config = dict(
    n_layer=8,
    positions='learned',
    attn_scale=0.125,
    parallel_block=False,
    init_std_o=0.00444,
    init_std_down=0.00444,
    optimizer='soap_variant',
    lr=0.00319,
    lr_head=0.0117,
    warmup_steps=200,
    schedule='cos',
    seq_len=512,
    train_tokens=335600000,
    dataset='wikipedia_en',
)
Each number is 128 + 32 x the weight over its row's rms, rounded and kept within 0 to 255. Layers, rows and columns count from 0. Numbers have three digits each. The size before them is the row's rms in percent of the matrix's.

# layer 5 MLP down (transposed), 1280x320, rms 0.101, rows 524-532, columns 0-159
098:159129121127184075071153175116192128086112078115116153117100135081127127099144166082186149139101145109186126081120093104136104126142087116138140091125144133129141106153084124078157144143118129159148039109121129067082152124098080149172079110106156169085127085194184152164156123086129123089100101170134114115162089155136098151098105143141184087115116111117093106148095095137097143106147138177119182167120099164141095133074164114134138140165077152101089226107196120091185150121138115
097:182193073106124108194116156094135099120096160161179092074152156128106128079160078111130104081115066180120150072124087145100150111081090111116053140121114079170173174159085126152180168167159097169134119152136146070167072110153173153129124156155211134143116136081144166082108178151123162065138141107051111098182074159088128150182096119141162099167113146069113114177155086157115109173177079144162060123145115138111179133086029134176109108093162067113122134083069155138146097125168161
100:151124165190080170132152119148155148182145149157100170133106134138155075137127048097059080099130165121155178214138122111097070133137131097114132109154132068160146124108120142118134142122132121124060108114142110146109109180112169122118125115110137079130122127181141125106106145137138109138078198184134135143095080159137110157123113127176147084101071120135112119129099125182150074152152090070134104166124091099161092080162120115197065101158110150113168143122145178131126155136139133
098:098192135083111155182130180112108132141154125109161169079102157126173151113116121036091099216152151203197163114086120095159115108152115162110156147118126094141097208091148091158125143127149148141123126130188156121127150120101136135176176122102108127147166089152148142108125113146095139122089161119134120124162137089185110181118156135095145074087125160165095105114181119154147114099153178119167138171111084167161133125146113173175137106152110090088111136107135132098139150090136110
102:161157109167136113241136112156100129152086151149163168109129089120135173112112136173090149109205159083181137180162082099100093117093090063070134038130146092140206101089132130105151120167079197164175115154114131113130115119110169095159107133135076107134093168147132141101174121095126114132095099160160175153155151142098112066104163086158092100159114170099092135119185126163141134124114159103158097139154150142155197101115121142125133120062128114192103121145142142153102177129085099
099:078145182134109143149150101153103156129086097111124130080127159143152156140178105192122163109151108214184121098067119094158174151118100135023136118131154192132141151133158118101148132146126114127172144123186172106132137131126136118121138139178105165122130124152157116065126097089184142094108142145208148095139138115185118165137151137104166166095117179159117094078047166156106116164097132165084139163136055141084080134134136097163110121101177104151092138133168134131107165090095207
098:124133136119098129117149123083143154136117118102165127129151084135121134047164105087094116134097096123172150201105067116111125080159113110102098190149109041104126132109151147153092109116129152048130073106088139112126112135112082118131190144159094118159137076152151139166170157140137125084087102087142152122085158120117120134159157104125101112147124096161148102132088180156112136106127105117173182157092120119122107169094176075136041124163116050137070122107131115120121078161126138
105:163113105117136116167130109148094194107137203200170125094160156144064136086114146108064103133116089128158180164111060131160139107117096143213173124115055108105150106125120131132115158052190113128144131105143172096108119091095122109123107148131117118154182105116138102154115133143112146148071091125080182151115160145075217094074150149121119141130148140153138197128158149117111093073110122151154078161128101072097111108182150065057092177111088141155109159142100167084176141094061089
099:134158128180115064112130154129118116134130147119112131176220123118120119118146186121177180081112168167116127145109178134058167097070145124036068148147138217147124128116158095084108122119127138159100157149116127127198105148117133107216125101163124108119122144100148109209153148081100103185111129111181078168125161137120070129130125133127163192149114154156119127126053136159125163180170180135081146149084096083120208151161158129074118181092138115102143116137147054173117153115110115
# layer 5 MLP up, 1280x320, rms 0.0908, rows 525-532, columns 0-159
096:133132172138156117090172103153099172127112136097118118062145106184108103142097165109124123112112070121142132156126170106166114117149149084122146098157079120168082165157115097114112134051128126114063128160097112113166093151148109143102118107113108157160112130116090159138185064137162117109152096115136150211152121146118160108053095109115132159091135108144139186123134132144139143134210145131162137110156162045147127098087163128160064163131153143175118136147140109094127118143117179
093:136081115096110108093115101102156102161079095130168159156106079071121111133171088159143059108098108098099119148065145119106103118133174110171117115085143129061155147119130133115140160156160145175160101151136078130137112107095133145138189061211123125123148113080088119202068133157042118132168124108139197171153102144096143058117117112112123100160087141181092109065209154113135146147179147148082137106123128173127201133140086160103109099134191129094081118115142092063125121109126129
097:139018149115113095081109144154102125098176162077110176149110125123103183088151160075115099073191191172127147154127175134100144111071076132123125125175132172134120150174110065111116078113134195086136136128080153142207063136106063107128097123113128169147116119154168131195136155179132142131102124156151105112095102111069145114165136080113077079116089133142120119130164141136149095085130177186122130133123071115120047130112161093113051132159141104168137140105051134104155114070160127
099:141056176059124175100107101102104125093144141135157120113134135140148110136117143175140180153168197153106118119171119143077098123108070066140131117091105157143126114130155088106094146114132100072122136138157074196130095156139146157134161109195144124142171106168101166169150133087091159160101145120142071111117092193120154144121091105194130107121125146097107161121149122150144150164101116139147105147155191157061070082169177116043109167113142129156113116112116157063105172172125093
097:110144149163081169074131162088131148140221157127144115156193128147148146115113102201141120099113127136172096144094161091126123149141022082145074143160127058122149116093113099162108201157101139086154123122192175145146113102100127131153112117139119106101096098114184086130124156109114138096098119106141125103160139154146169153067166166112154158163128070106171121098094162228060154131145149112131077159179145114102121122112139080076144139120163124105099134165132137184092115081187138
095:112109132117098101137161080138081098140178135092097145106155116153182163148144131146165137122177173119151177024158163107170143107189163085157164116143087212127159124170156116100097078106153100104154128125134103138076129155176191158118111189082126158131133106108096152163128113142137142107174160113115146127152130109150091071134131051125140109128112082088113174106088144166141151098076150160099118103081123132126107106083194151127178111047133163160143076089173119063122139088139123
110:136116096126084151143164058212045118116063123139092123108102113172160161143098129115133116162158126099092073107160128162132096190141180121101053148194112137093079147167149082074063166101158149097153132140159158152153110147116142146098133116135169153115132123063112116106064146148091204103164120144080136098163077149122149146123095181174133124102144195109158126151126150096152118114195113083157055075137123137118128137128096106147094159093091105139171183160128146120151126106113123
102:129108172111137153147146077106130120139131110157154111134119138149135143133093133191096104136117134105121138121099158154110116220206172130128120071108133143121105114166162103073158130172160125086118130169098087125114096011101120186044103097111145161078169151149138135131127118099096142125110161159154079102144127077136105111143212133221157171111078110104081140094150123077127111105160090134141083132092137109075064126073119125129184114103094167135113156135154133107089129132096125